Each number is 200 + 30 x the weight over its row's rms, rounded and kept within 0 to 999. Layers, rows and columns count from 0. The size before them is the row's rms in percent of the matrix's.

# layer 6 MLP up, 384x96, rms 0.424, rows 0-213, columns 0-31
069,237,256,192,227,241,172,218,200,117,211,204,177,269,203,215,216,242,224,194,185,260,208,222,199,190,148,185,187,192,173,206,227
043,197,175,257,198,215,233,189,176,207,211,228,169,168,220,236,191,197,220,223,184,156,201,200,215,224,183,204,217,167,199,170,225
109,238,180,231,182,260,228,186,223,198,238,203,196,195,173,245,183,194,152,192,175,189,213,181,137,209,183,219,153,238,237,207,154
087,195,213,265,229,142,174,167,197,188,247,156,232,162,213,192,196,214,230,195,216,221,253,165,212,183,194,265,157,247,225,148,198
107,204,213,209,148,176,172,212,168,231,181,183,203,208,185,260,261,206,188,183,181,232,194,202,204,129,217,204,212,224,248,175,224
096,169,167,259,240,184,189,203,279,211,266,175,184,233,210,259,164,216,199,192,243,189,228,177,175,186,240,212,238,209,157,227,197
097,160,204,199,201,182,187,268,240,223,221,234,221,160,218,208,185,199,196,193,209,194,210,160,166,220,227,201,202,195,156,184,186
111,232,237,227,197,230,178,186,238,279,190,210,178,238,183,199,187,208,210,196,192,217,224,227,238,234,203,169,205,202,203,206,212
102,205,231,167,187,134,175,254,214,224,235,223,177,170,259,177,171,205,192,225,216,200,207,216,226,206,211,216,200,255,171,197,169
100,260,215,146,181,212,221,211,194,214,166,167,183,243,232,142,171,185,188,215,203,226,158,192,203,219,194,219,203,174,206,226,154
103,201,189,228,209,195,208,149,254,179,212,245,191,196,180,175,215,262,223,236,218,254,225,232,209,214,162,226,213,183,134,204,186
108,235,245,237,165,179,198,185,182,178,199,233,212,114,148,198,253,219,127,215,208,196,157,178,209,162,202,160,230,237,177,218,195
105,211,232,173,195,149,221,181,248,200,183,212,194,200,225,227,183,217,205,201,175,187,141,209,152,237,229,194,149,241,199,178,162
099,209,205,167,223,211,206,211,174,266,186,183,247,247,151,180,201,214,262,265,207,188,163,222,150,204,164,212,221,183,191,186,245
114,247,212,149,134,242,210,235,202,123,198,169,201,184,195,253,192,210,142,185,194,224,198,220,185,129,222,224,189,233,179,216,210
093,169,213,254,180,172,223,225,236,148,145,217,254,153,171,219,131,236,215,243,206,193,191,183,173,196,214,200,214,189,193,137,219
076,197,215,214,201,195,188,245,149,199,201,197,187,212,240,182,221,157,252,249,175,182,170,238,165,173,206,216,197,194,157,192,172
098,131,201,198,247,196,186,172,203,173,187,126,182,192,226,192,167,213,217,202,248,236,208,209,247,204,200,193,172,155,224,224,205
101,178,154,186,233,211,229,198,148,180,195,181,195,170,191,118,198,183,208,156,229,230,226,222,184,191,245,257,154,182,186,186,199
113,176,173,219,235,181,222,212,174,159,187,210,189,215,197,209,206,195,199,243,151,218,172,212,208,174,194,225,189,207,208,250,210
092,250,215,262,239,285,181,190,159,207,239,232,198,208,185,257,164,203,214,223,234,209,194,173,163,169,172,241,254,161,194,252,187
094,190,216,291,172,209,235,160,163,230,173,188,243,208,220,257,211,190,203,176,203,163,237,231,161,154,215,155,199,182,162,199,222
103,197,240,199,194,185,174,230,209,253,196,199,169,210,204,204,230,224,206,186,238,165,225,236,185,202,171,179,205,170,249,159,182
085,206,219,162,220,219,228,200,155,198,194,209,212,221,129,167,138,200,184,204,166,213,204,199,162,219,187,158,285,198,232,214,239
100,241,247,199,203,242,234,214,183,181,180,196,184,217,171,234,155,196,227,159,237,192,242,205,148,236,174,249,241,226,264,225,226
110,220,215,174,200,200,152,154,264,197,173,172,235,199,211,232,222,194,241,161,171,177,193,260,223,234,198,203,239,165,181,197,182
100,167,202,201,197,143,200,246,197,208,161,195,222,206,179,143,189,227,207,152,124,208,236,212,184,227,160,156,228,167,225,189,214
086,220,199,228,208,237,204,175,195,197,196,171,206,195,208,185,208,152,183,253,142,209,240,194,129,178,223,216,190,213,211,211,160
111,197,214,147,225,234,188,182,121,210,196,246,239,213,214,150,165,218,219,171,256,176,194,222,238,139,231,169,205,192,216,178,194
090,242,173,186,195,211,184,134,239,213,205,185,219,187,163,163,134,159,209,228,245,207,227,211,205,203,205,231,225,174,182,224,211
098,175,213,206,184,140,179,257,172,195,171,239,231,170,193,199,217,168,192,194,234,229,252,198,244,231,221,192,265,220,191,182,279
114,236,190,186,143,160,230,226,244,232,157,189,188,231,198,214,192,165,168,195,182,196,202,236,184,214,181,175,175,179,190,221,169
073,140,190,197,150,212,194,198,173,247,196,220,128,133,238,208,207,196,174,198,213,187,235,121,178,176,171,227,197,216,220,194,224
100,183,194,202,194,175,224,238,215,190,214,197,204,181,234,191,206,193,219,214,181,258,230,242,203,210,208,220,233,251,115,241,254
076,196,223,196,191,201,182,188,210,176,224,176,164,178,237,168,235,239,221,151,240,202,205,189,177,190,203,157,251,261,175,170,236
107,247,152,213,169,196,251,176,223,208,181,188,207,180,185,212,202,203,164,187,133,187,199,239,171,206,182,257,169,245,228,177,168
098,183,205,200,197,225,219,224,180,219,179,209,225,157,190,162,166,180,142,210,202,216,180,153,224,224,151,154,170,115,143,226,202
094,212,145,195,206,265,174,184,247,252,231,197,160,153,165,171,193,192,231,224,209,123,224,190,183,190,228,201,202,172,171,173,169
039,190,178,213,165,197,195,189,202,167,122,170,188,175,177,198,202,159,140,191,189,178,218,195,187,232,188,199,233,215,188,199,139
102,186,195,195,233,219,240,202,226,126,204,223,166,155,180,172,192,180,210,200,215,176,144,170,249,174,221,219,163,228,271,197,176
081,230,233,196,195,214,125,246,205,232,178,197,219,195,209,215,221,226,191,204,208,160,228,205,169,223,242,225,220,178,200,184,236
111,148,219,147,209,246,197,184,205,183,207,216,175,222,203,196,212,226,186,204,196,188,214,289,222,206,131,208,186,142,171,198,239
098,206,206,169,127,163,198,232,200,176,129,159,208,208,225,238,223,240,194,185,224,240,176,234,184,244,219,255,203,250,214,145,194
112,171,158,157,144,205,188,168,225,190,211,157,179,171,183,151,202,268,200,171,217,214,156,176,212,162,162,275,182,185,222,198,205
092,173,188,205,248,180,180,171,152,201,168,166,209,176,220,182,192,162,236,149,189,183,197,179,199,213,143,200,159,261,175,200,185
089,195,211,234,188,166,217,180,167,179,257,246,211,189,210,166,206,193,212,146,229,202,143,200,222,200,208,249,201,255,160,227,247
095,191,192,165,219,175,208,208,226,180,167,216,183,256,176,106,222,222,199,161,176,196,146,224,185,168,181,158,218,256,178,229,252
100,228,199,171,168,254,190,246,201,163,240,253,292,196,195,176,229,226,156,217,228,216,206,247,245,160,204,260,172,144,180,185,159
110,187,184,214,157,212,177,184,187,156,228,170,165,215,176,202,182,206,233,258,225,209,213,230,207,166,178,224,205,183,234,192,182
104,220,152,206,249,195,211,197,244,180,184,190,126,180,191,206,188,224,220,217,159,210,247,202,251,228,205,219,270,221,215,198,212
086,194,192,170,227,243,208,222,187,193,167,259,177,201,218,165,198,211,162,242,156,159,179,165,229,225,251,196,230,224,199,183,204
104,177,156,195,221,193,171,225,189,220,243,193,152,239,223,243,206,247,160,183,175,194,194,179,202,237,214,226,140,179,223,200,212
105,238,207,168,232,237,214,172,246,169,162,237,235,181,223,212,181,179,231,215,192,229,236,189,152,127,216,234,242,136,191,220,229
097,122,199,222,224,200,192,186,258,215,200,131,217,168,191,275,222,210,242,214,203,160,236,171,176,277,168,214,186,228,174,204,152
099,268,195,195,165,172,226,205,102,163,179,151,227,167,222,186,167,204,209,229,174,203,224,187,197,208,206,131,204,187,187,154,191
110,217,187,215,186,213,182,242,198,160,200,208,219,207,138,164,149,193,272,199,240,216,216,194,180,192,266,227,192,207,157,195,231
105,259,210,203,186,180,175,170,207,191,262,212,200,226,224,143,187,188,189,223,203,190,240,212,219,208,165,151,236,139,138,157,177
100,191,228,187,216,148,150,244,163,218,204,230,184,207,208,197,136,173,196,210,229,187,230,183,189,242,225,185,153,209,199,153,186
105,206,183,184,188,182,186,223,222,185,145,222,138,174,251,204,192,221,242,215,173,193,257,227,178,241,242,174,163,179,227,253,206
108,215,277,233,203,165,208,172,209,227,189,151,205,189,169,227,231,187,276,211,217,186,203,216,169,237,200,233,229,254,222,171,189
098,199,258,176,234,204,215,195,186,253,194,202,199,177,189,267,218,165,200,138,186,162,185,170,222,164,226,185,197,221,168,218,177
104,199,245,204,216,259,203,180,171,215,185,172,197,235,183,204,224,248,194,210,230,202,200,221,146,149,178,250,159,197,225,189,205
105,217,200,198,252,199,259,188,197,222,194,191,181,190,239,169,208,210,199,219,155,239,154,219,159,202,235,184,196,227,231,192,296
115,155,243,204,190,229,175,180,261,195,218,156,246,171,252,171,158,238,209,218,205,214,226,203,187,224,196,199,174,162,230,148,205
062,184,188,228,237,159,183,154,230,162,172,209,198,190,255,200,151,161,212,141,185,178,195,194,187,161,190,167,220,164,253,197,227
102,252,205,185,175,195,153,205,248,235,190,130,250,248,172,207,234,198,191,171,216,141,213,256,196,203,201,162,256,200,182,169,252
090,198,191,256,215,172,258,251,191,223,164,217,190,199,215,151,250,186,234,201,209,256,246,187,159,221,219,187,206,225,195,205,235
107,191,200,179,172,221,223,206,248,184,154,218,187,126,185,177,212,193,224,177,193,168,186,226,190,180,185,198,187,155,173,203,204
065,220,135,216,180,190,227,239,184,244,207,244,193,261,233,184,208,240,205,176,154,204,193,226,218,204,224,149,211,187,192,188,216
110,151,222,194,226,202,195,168,197,150,195,161,142,213,205,212,193,192,187,189,206,210,173,236,166,188,176,148,190,186,220,228,231
111,187,171,194,207,219,236,201,194,216,216,196,221,215,215,248,200,203,207,244,205,221,207,198,181,211,164,209,236,204,220,199,210
080,193,210,211,179,192,171,191,179,199,211,224,180,218,209,209,175,184,162,220,243,185,136,214,254,215,184,195,223,254,179,192,225
089,219,195,219,166,213,195,244,174,160,198,143,219,287,161,198,159,178,202,245,185,180,217,180,182,123,200,259,183,221,196,162,197
100,177,206,182,196,173,220,167,193,186,204,240,172,236,193,206,253,156,210,208,210,229,130,216,216,209,276,178,207,152,178,197,209
105,208,218,213,212,165,175,167,257,211,222,190,177,191,187,216,242,189,206,174,202,214,175,235,181,179,208,220,223,232,204,223,235
095,148,207,136,216,217,181,230,221,221,231,203,221,235,199,169,219,201,182,179,222,176,224,168,223,217,146,242,174,206,223,127,197
105,179,220,165,231,212,252,224,249,222,191,207,190,191,124,220,223,188,191,160,161,210,196,181,208,158,201,177,150,191,227,238,203
106,189,186,238,175,212,168,196,249,209,190,241,239,228,195,204,186,212,208,203,197,174,163,220,199,197,236,181,195,235,258,190,232
098,145,234,272,238,208,173,210,180,226,187,223,221,152,213,166,209,184,197,228,162,201,177,201,218,186,232,246,214,162,220,192,171
030,193,197,201,178,222,159,209,220,161,235,182,165,210,167,182,200,219,177,202,216,187,180,215,255,192,176,202,223,169,215,144,200
095,212,211,166,217,196,197,232,239,253,201,211,231,221,181,218,177,151,224,150,154,157,155,202,133,233,168,160,196,178,184,186,241
100,190,233,173,211,253,172,214,167,174,214,152,196,175,276,153,130,225,195,185,157,222,182,222,180,225,183,149,203,196,190,188,202
100,243,224,210,195,237,197,178,236,181,221,110,282,238,182,181,175,149,200,195,239,202,232,178,178,206,194,177,166,195,237,235,126
067,178,225,206,217,235,215,187,182,210,201,225,278,267,202,212,186,167,189,164,207,183,261,258,179,267,188,212,233,207,214,188,223
086,270,211,205,239,258,231,213,215,144,192,222,227,196,218,248,190,193,234,171,208,189,210,180,224,155,254,230,232,215,221,190,179
096,223,172,166,175,210,218,231,153,244,154,234,215,193,195,222,193,207,167,223,164,196,171,158,176,228,215,241,197,189,215,201,192
110,249,236,217,162,189,227,259,173,233,195,203,212,246,226,202,171,197,219,215,183,251,213,180,223,168,181,186,175,206,133,162,246
100,253,215,176,167,177,178,246,209,182,193,218,209,167,223,232,173,240,233,218,210,192,224,204,236,175,194,148,221,171,243,270,196
101,222,222,262,191,205,191,218,180,149,175,189,225,192,207,208,194,233,191,163,205,284,200,177,245,192,164,187,246,185,214,197,145
091,234,152,213,249,157,170,167,230,146,165,194,178,241,243,171,172,192,247,206,186,214,237,213,177,147,213,179,201,205,124,245,172
104,148,192,220,196,158,200,124,232,208,219,132,165,187,199,144,226,145,196,258,223,182,182,191,189,205,160,195,210,131,247,183,193
106,234,183,122,198,225,178,212,246,173,227,187,156,227,212,219,222,192,222,207,232,226,202,222,198,233,236,172,268,207,172,194,147
103,243,173,192,180,172,220,123,214,211,207,186,167,211,143,216,196,189,211,194,224,195,204,185,245,228,204,192,181,224,217,245,254
131,218,186,135,227,208,230,155,206,220,206,194,202,210,175,213,238,263,220,185,223,160,171,241,235,122,236,244,162,203,173,215,118
099,222,216,239,139,160,193,181,209,172,222,199,221,201,226,211,273,213,214,320,194,175,221,187,208,202,163,215,248,216,145,190,182
083,179,232,183,195,212,186,225,230,191,215,214,194,175,207,215,234,205,243,168,130,211,182,218,236,196,181,162,256,211,192,219,199
107,204,154,213,176,206,220,235,242,210,233,195,170,187,125,238,245,203,105,236,166,192,201,116,155,185,222,187,201,200,256,160,200
097,234,238,189,225,243,164,217,190,250,239,222,200,189,190,204,236,229,162,198,233,153,201,146,188,188,230,183,197,217,225,189,202
110,232,214,160,199,218,190,211,200,154,202,209,217,172,134,186,209,165,184,193,222,210,204,159,126,146,223,224,158,213,235,154,234
097,214,181,249,248,266,144,183,200,216,222,180,259,243,250,187,191,234,193,163,213,252,215,239,200,212,247,223,223,250,152,243,236
104,148,218,175,225,193,230,191,146,194,222,201,185,187,238,215,222,237,192,198,236,238,186,207,170,229,246,213,235,256,240,150,209
087,214,240,232,211,175,203,171,188,227,239,97,185,158,186,219,181,127,151,204,137,210,154,196,194,211,176,203,161,246,193,179,187
094,155,187,243,197,203,227,218,211,216,141,174,212,223,188,216,222,214,179,244,186,213,146,183,146,162,226,201,203,192,196,175,190
097,163,211,182,195,206,137,177,208,179,182,185,196,221,156,198,205,213,170,143,194,211,177,214,202,215,192,199,183,201,176,109,219
118,252,222,229,144,194,212,172,243,150,178,254,218,177,206,187,223,198,195,222,196,201,192,236,260,218,192,205,180,211,184,175,194
109,222,225,239,177,200,184,163,197,182,169,258,222,224,180,185,236,194,233,162,169,173,205,241,186,222,214,233,201,237,224,179,182
071,171,216,228,176,190,187,140,172,193,166,229,175,171,206,213,224,210,213,196,149,216,228,212,196,259,173,174,178,214,194,158,252
106,154,244,202,235,304,167,185,233,196,214,234,202,201,191,159,197,205,215,166,168,212,198,157,207,213,227,172,215,185,190,198,195
078,221,247,245,192,169,185,180,200,185,205,156,180,160,124,198,210,156,216,256,234,188,250,213,198,217,191,173,257,179,186,180,220
116,183,175,200,185,164,238,222,225,176,233,230,201,200,250,197,180,273,175,271,228,251,160,183,203,173,195,202,230,226,161,240,194
101,151,213,214,196,185,176,182,177,195,202,191,241,198,228,220,228,184,229,215,149,177,214,190,220,204,161,246,162,236,197,168,233
106,190,286,169,190,216,156,201,220,197,215,240,168,167,225,217,196,207,239,245,182,229,232,176,205,245,194,204,202,191,213,212,189
099,181,230,180,188,138,251,241,160,220,192,176,186,185,216,229,199,195,190,192,207,231,203,202,175,249,214,214,205,190,152,197,209
102,194,188,228,159,245,214,207,175,183,227,240,218,186,206,188,237,179,140,201,273,168,191,173,190,186,171,222,234,164,172,211,203
112,186,228,200,180,240,238,220,222,225,128,227,182,231,226,214,217,227,226,166,197,238,190,206,186,201,248,185,189,197,200,228,174
105,193,242,193,178,209,193,210,231,218,195,188,147,258,270,210,180,245,240,183,185,195,221,195,224,196,168,206,131,229,184,181,177
099,210,209,244,194,195,151,203,208,181,181,190,222,168,161,199,181,203,207,241,227,193,219,309,196,189,168,191,213,243,169,254,232
100,211,223,177,235,174,162,194,150,200,201,174,178,225,190,175,199,189,223,252,250,242,211,271,234,214,203,173,179,214,224,154,168
102,204,278,229,176,223,174,201,207,186,165,165,272,175,230,244,218,243,192,202,178,229,201,186,176,219,202,204,206,203,204,177,170
098,177,157,142,211,185,214,165,213,167,224,190,218,201,199,194,231,157,245,226,216,173,155,215,202,200,181,154,237,199,241,190,150
099,185,228,180,185,295,240,126,195,198,198,215,200,162,208,193,200,217,156,187,187,205,193,162,210,176,214,206,162,207,226,232,200
105,259,246,225,183,159,164,180,160,203,229,236,177,207,215,241,195,215,231,203,251,229,235,251,224,295,192,185,214,188,141,215,215
120,155,170,205,213,169,194,213,163,181,186,232,154,235,206,172,188,192,206,223,157,192,242,180,250,232,189,245,100,193,215,195,236
101,193,221,203,207,216,146,224,256,249,167,209,211,201,236,211,220,224,204,202,153,198,241,136,241,211,203,223,171,213,165,149,197
101,232,221,177,185,142,211,213,199,255,232,187,194,216,175,220,227,221,216,190,217,172,206,173,226,185,193,188,200,265,244,188,162
105,264,222,191,214,180,237,154,198,160,227,179,153,192,165,210,283,162,210,205,188,158,256,214,273,215,249,204,222,194,207,196,189
104,179,193,168,232,150,177,234,173,212,156,253,200,213,242,222,149,166,147,199,205,204,212,210,209,196,146,232,208,261,210,204,249
114,203,235,180,198,210,217,190,174,264,235,180,195,141,237,195,180,250,179,198,199,217,177,171,196,228,178,224,193,124,220,161,229
102,182,196,251,236,182,215,247,210,260,170,131,217,178,153,215,211,250,120,178,199,188,200,165,231,188,153,197,247,216,208,195,187
104,205,213,225,256,233,198,221,270,161,223,184,187,132,161,186,207,248,173,216,231,188,242,193,220,224,171,180,170,182,197,227,199
102,199,228,135,227,171,120,185,218,196,211,193,180,207,261,184,242,227,185,204,184,216,140,210,177,169,212,230,200,185,141,165,142
099,164,199,237,249,190,186,182,204,222,207,219,203,184,241,184,220,193,247,176,197,168,221,213,218,198,147,240,225,194,198,188,177
110,260,243,232,196,171,216,193,210,172,181,188,243,221,172,177,228,242,130,201,203,231,207,157,224,207,195,174,214,182,213,224,248
110,178,147,228,261,197,179,159,192,159,199,264,189,181,167,183,205,230,204,196,180,200,185,181,150,230,216,213,200,212,225,216,243
095,179,213,226,197,173,217,206,170,217,159,216,246,221,186,241,194,238,218,188,207,187,189,180,245,198,250,242,172,134,218,249,239
125,217,190,173,237,209,165,196,212,179,199,180,164,211,217,171,177,175,188,163,175,163,215,167,182,228,242,229,216,177,202,190,164
103,163,148,197,191,222,187,160,198,219,241,190,186,167,150,184,198,236,215,216,188,196,183,163,232,219,200,201,175,189,205,241,172
116,183,191,185,177,180,152,146,218,179,243,222,179,219,225,161,236,174,182,161,216,207,190,255,196,195,138,144,166,156,234,251,145
106,183,185,197,212,191,213,227,207,192,178,192,193,218,198,176,174,201,182,204,267,195,159,236,261,233,190,212,192,194,116,182,137
102,191,215,256,165,176,229,209,209,212,207,177,189,206,167,191,116,235,145,218,177,228,179,164,243,177,191,197,200,134,181,236,175
089,198,241,143,225,197,218,201,171,119,172,217,148,192,190,175,229,154,219,155,181,185,144,179,214,156,166,149,203,179,193,159,191
095,195,223,193,171,226,194,196,223,169,205,203,227,184,205,212,189,198,239,203,184,231,198,166,243,195,235,225,152,214,174,191,233
099,209,183,187,205,173,165,179,216,235,192,195,188,149,162,192,158,210,144,126,208,154,160,204,198,223,250,186,224,187,190,245,226
107,238,190,245,183,229,197,208,207,241,246,206,249,198,224,192,210,203,173,186,194,190,300,268,189,210,225,190,202,202,266,182,171
084,161,234,213,234,196,167,188,155,222,174,227,196,168,217,228,234,205,227,191,244,193,290,208,220,216,230,203,217,185,168,207,149
101,183,183,98,213,239,226,232,216,208,171,176,195,224,206,220,259,220,212,190,220,202,187,249,171,222,232,152,265,237,243,175,186
095,121,190,212,199,205,182,222,148,225,174,239,197,186,203,216,156,207,203,182,190,171,221,202,192,138,184,185,164,187,188,171,236
097,209,146,213,177,172,182,222,227,153,175,232,178,209,161,186,197,185,174,193,229,196,214,174,206,226,215,174,223,227,149,227,187
109,216,223,203,176,188,231,201,207,136,208,191,192,215,178,166,218,197,191,195,219,208,158,208,210,186,174,249,217,222,172,229,139
107,237,170,130,209,215,235,252,192,189,173,206,169,196,271,204,202,196,201,207,213,244,261,254,165,178,203,169,179,172,194,185,173
097,234,207,228,205,214,208,220,195,178,187,166,267,202,224,214,235,244,196,213,198,174,163,231,170,202,125,238,230,203,126,198,192
107,266,255,146,182,183,228,225,195,185,184,213,200,214,174,188,217,198,159,217,159,229,210,193,178,199,161,165,206,164,201,156,143
084,195,215,218,173,126,185,154,243,183,175,177,177,210,244,169,184,229,201,206,210,167,173,206,226,226,194,156,178,162,221,215,220
089,240,258,188,182,190,205,182,222,211,214,225,196,197,168,172,206,205,224,292,158,245,168,169,211,188,202,230,198,171,198,238,221
100,184,248,191,172,252,178,196,219,232,238,181,199,226,215,122,252,200,190,217,202,206,221,206,201,273,260,204,212,177,198,254,237
096,186,193,153,206,172,238,201,249,242,150,167,221,248,235,209,152,196,163,209,134,227,235,205,156,207,180,205,154,210,178,166,219
088,177,213,169,168,171,188,222,221,213,203,232,205,224,139,222,165,216,156,232,170,227,250,193,152,188,193,200,208,124,191,251,229
108,228,196,223,118,184,195,237,175,192,231,245,167,155,187,215,205,214,168,222,256,181,214,196,206,159,206,183,239,259,196,176,170
100,205,241,159,213,219,210,262,167,244,214,189,224,173,133,186,159,175,209,218,249,221,206,215,207,257,196,274,163,134,214,172,156
108,209,186,193,202,231,171,180,235,248,227,230,155,183,222,261,236,181,224,227,162,164,199,248,188,172,181,191,211,131,193,210,260
107,190,155,177,152,174,257,228,207,187,236,200,205,190,174,192,200,169,116,188,191,230,166,202,192,207,260,215,191,151,164,250,194
100,253,188,173,194,138,173,169,197,242,185,208,198,164,207,236,195,181,272,218,189,193,256,257,175,240,234,199,193,206,228,187,263
115,224,110,175,234,245,156,225,211,185,221,164,236,202,212,168,231,217,191,191,232,223,183,208,169,157,167,223,158,234,211,208,188
095,240,183,206,157,218,215,230,194,199,265,218,201,180,182,215,233,208,220,204,236,195,198,175,136,229,195,240,148,202,225,215,197
102,225,217,246,215,174,199,191,190,237,198,189,242,191,208,274,272,170,206,265,194,201,188,219,238,185,230,219,191,168,175,237,225
110,186,158,176,146,206,169,191,210,206,198,258,162,178,198,202,177,201,217,227,213,207,167,222,154,191,259,203,188,211,236,220,181
107,177,200,166,204,234,138,242,196,175,218,194,193,211,210,266,193,173,183,225,212,218,188,191,172,180,196,166,250,174,228,142,176
097,178,197,189,168,204,217,218,191,220,225,203,172,193,242,197,178,166,164,204,177,149,246,214,173,192,156,176,180,159,173,223,247
108,205,222,249,244,194,236,217,250,195,206,148,213,193,167,220,204,247,202,151,134,233,176,272,203,221,173,219,207,213,176,178,195
107,152,139,161,157,165,179,197,205,203,194,195,257,223,155,222,246,165,160,179,227,208,226,188,172,197,161,210,247,209,197,187,186
107,241,243,223,208,174,149,176,216,174,216,177,243,259,179,210,211,199,194,231,224,240,195,161,197,149,197,222,256,273,158,229,176
091,184,167,206,158,202,200,234,191,187,186,225,224,212,195,231,190,233,232,171,167,202,177,208,242,248,172,229,176,253,180,173,215
101,203,175,214,172,192,203,227,184,195,197,192,176,199,210,201,237,214,186,214,196,175,192,176,131,206,253,200,195,215,143,181,245
054,194,220,162,215,248,206,190,159,181,192,202,259,187,185,222,178,237,164,259,171,254,212,198,153,192,235,211,217,235,236,200,197
110,165,218,188,149,227,209,196,160,211,223,183,170,199,191,234,221,199,215,205,202,225,201,224,198,171,211,208,223,180,216,185,194
117,244,168,227,187,182,168,174,203,195,191,250,207,227,181,206,180,189,238,191,220,246,169,283,180,165,205,177,206,300,236,198,209
103,246,139,226,198,196,153,236,166,206,176,129,242,235,219,202,240,221,217,176,141,157,153,259,131,184,223,193,165,211,230,208,196
095,196,220,228,156,255,198,184,225,227,147,154,265,211,179,152,229,169,99,182,236,212,242,197,209,150,168,203,269,261,200,177,206
078,197,201,208,243,220,144,246,271,223,220,265,219,203,198,202,189,224,214,251,205,183,180,163,208,206,171,218,147,181,183,219,243
106,191,200,161,258,199,227,190,194,250,178,181,229,212,184,232,214,140,199,180,178,185,157,247,199,220,191,195,237,216,213,163,191
095,234,167,225,172,198,214,235,220,172,142,187,207,182,218,211,203,222,150,201,198,229,173,146,185,225,232,184,179,197,206,251,201
096,181,177,190,216,194,212,169,198,211,247,183,191,223,216,151,220,188,173,203,232,198,203,196,178,210,170,213,217,196,195,229,205
103,235,170,252,198,257,151,209,212,153,227,211,200,176,196,184,220,176,194,188,235,209,239,162,188,258,171,160,174,207,228,229,166
105,251,235,202,196,212,185,196,191,175,217,222,171,233,226,245,229,198,250,225,205,204,195,224,159,204,204,195,219,162,193,187,233
110,157,228,204,218,212,230,220,258,237,121,158,168,197,220,225,214,190,193,169,168,177,188,185,213,168,151,153,187,199,208,175,172
102,264,185,188,162,239,196,239,217,197,239,231,197,209,233,131,186,218,202,206,173,228,150,245,167,179,194,252,203,219,179,181,181
090,211,150,212,211,207,213,225,212,198,254,164,206,184,212,175,226,205,193,211,161,149,170,174,114,224,210,168,183,232,164,233,151
112,197,227,267,242,178,218,189,194,204,202,168,193,158,209,194,235,211,235,210,143,158,208,284,237,175,205,213,182,176,225,211,172
105,232,194,189,203,235,166,141,265,256,216,173,197,212,230,238,224,233,211,256,183,233,192,164,164,234,197,167,224,227,258,190,184
100,235,213,203,229,235,174,181,182,222,207,169,222,194,210,175,168,212,166,151,242,206,222,212,186,227,186,221,260,216,239,235,197
103,205,203,159,210,175,207,240,156,214,181,225,172,194,201,156,186,193,217,169,224,236,190,153,169,183,183,190,202,206,168,200,223
095,288,188,178,189,201,202,210,219,193,207,189,175,234,180,144,272,229,183,262,201,172,194,213,146,210,210,174,209,199,214,190,159
098,197,203,143,190,186,269,178,190,226,149,194,229,231,197,227,218,244,167,166,224,202,200,226,215,235,201,215,138,207,192,154,295
104,233,199,222,206,186,244,249,243,235,252,150,167,177,201,216,241,225,185,240,203,217,153,229,192,204,177,234,228,223,220,221,216
108,193,160,216,211,199,179,179,176,165,225,183,194,232,169,168,208,150,227,201,195,165,181,141,220,212,140,212,214,254,179,225,181
105,196,160,223,191,193,189,217,212,200,183,250,179,247,180,197,231,163,187,191,190,258,159,198,231,207,171,186,215,206,205,259,156
107,209,224,226,163,210,198,223,237,145,165,190,223,170,182,229,186,212,215,228,200,241,247,182,228,178,199,199,182,144,197,216,189
110,188,220,220,199,216,193,148,216,175,190,199,172,234,177,193,280,169,247,196,186,195,212,141,196,176,203,197,198,238,264,257,143
108,154,183,197,220,228,217,273,224,229,197,220,184,201,130,222,261,176,189,198,156,247,248,219,216,203,193,180,239,184,205,234,239
097,189,201,190,220,168,229,218,196,173,254,191,201,217,174,155,174,198,153,197,211,199,190,210,125,175,198,245,185,175,213,204,221
105,231,175,212,211,224,242,197,189,199,207,178,246,195,219,225,175,136,203,234,205,207,197,196,249,206,202,149,209,173,232,172,194
092,185,214,215,182,222,235,174,200,280,199,197,267,207,233,230,246,218,186,185,166,221,184,211,184,183,196,179,193,269,195,211,224
085,213,213,207,155,264,201,181,216,182,236,221,190,202,179,197,184,170,221,237,170,236,215,200,251,155,219,180,208,214,172,243,144
093,218,180,203,184,210,196,198,171,217,235,166,163,188,256,166,224,222,213,214,195,200,177,232,213,214,256,206,132,245,163,219,199
103,209,117,182,216,201,179,218,222,225,203,167,208,140,246,168,223,198,212,198,232,196,182,181,181,228,212,234,195,202,255,136,239
102,216,235,164,235,210,201,279,212,221,249,181,174,195,268,200,174,187,178,190,185,201,222,183,199,179,180,165,205,266,181,240,150
106,171,168,226,197,230,177,258,135,254,179,243,242,215,158,232,246,219,179,217,173,202,211,185,155,239,177,179,165,206,167,186,219
106,220,151,199,180,237,186,216,192,215,225,189,164,182,174,233,215,253,208,196,198,224,212,204,188,190,188,191,200,220,201,175,189
091,254,164,208,248,204,201,190,214,266,178,207,224,207,192,183,239,201,237,195,173,186,164,153,243,185,195,181,176,210,177,171,149
107,168,140,135,239,129,220,174,188,170,157,134,140,185,232,172,182,179,225,185,207,206,230,230,197,193,205,198,243,169,261,237,210
105,207,227,190,288,241,195,196,193,230,263,181,172,188,178,222,189,168,160,249,197,206,238,171,140,257,170,203,168,135,195,186,213
108,206,220,192,218,179,231,220,178,223,162,155,179,217,183,183,232,211,207,188,242,257,206,226,201,169,201,217,256,146,147,196,236
119,167,183,173,210,202,237,191,245,185,232,140,180,134,196,198,251,176,197,177,184,218,223,202,242,200,137,160,186,214,261,223,175
090,211,225,237,171,200,215,215,190,220,222,213,194,227,208,172,207,190,263,163,249,178,200,205,221,158,225,284,220,302,183,231,215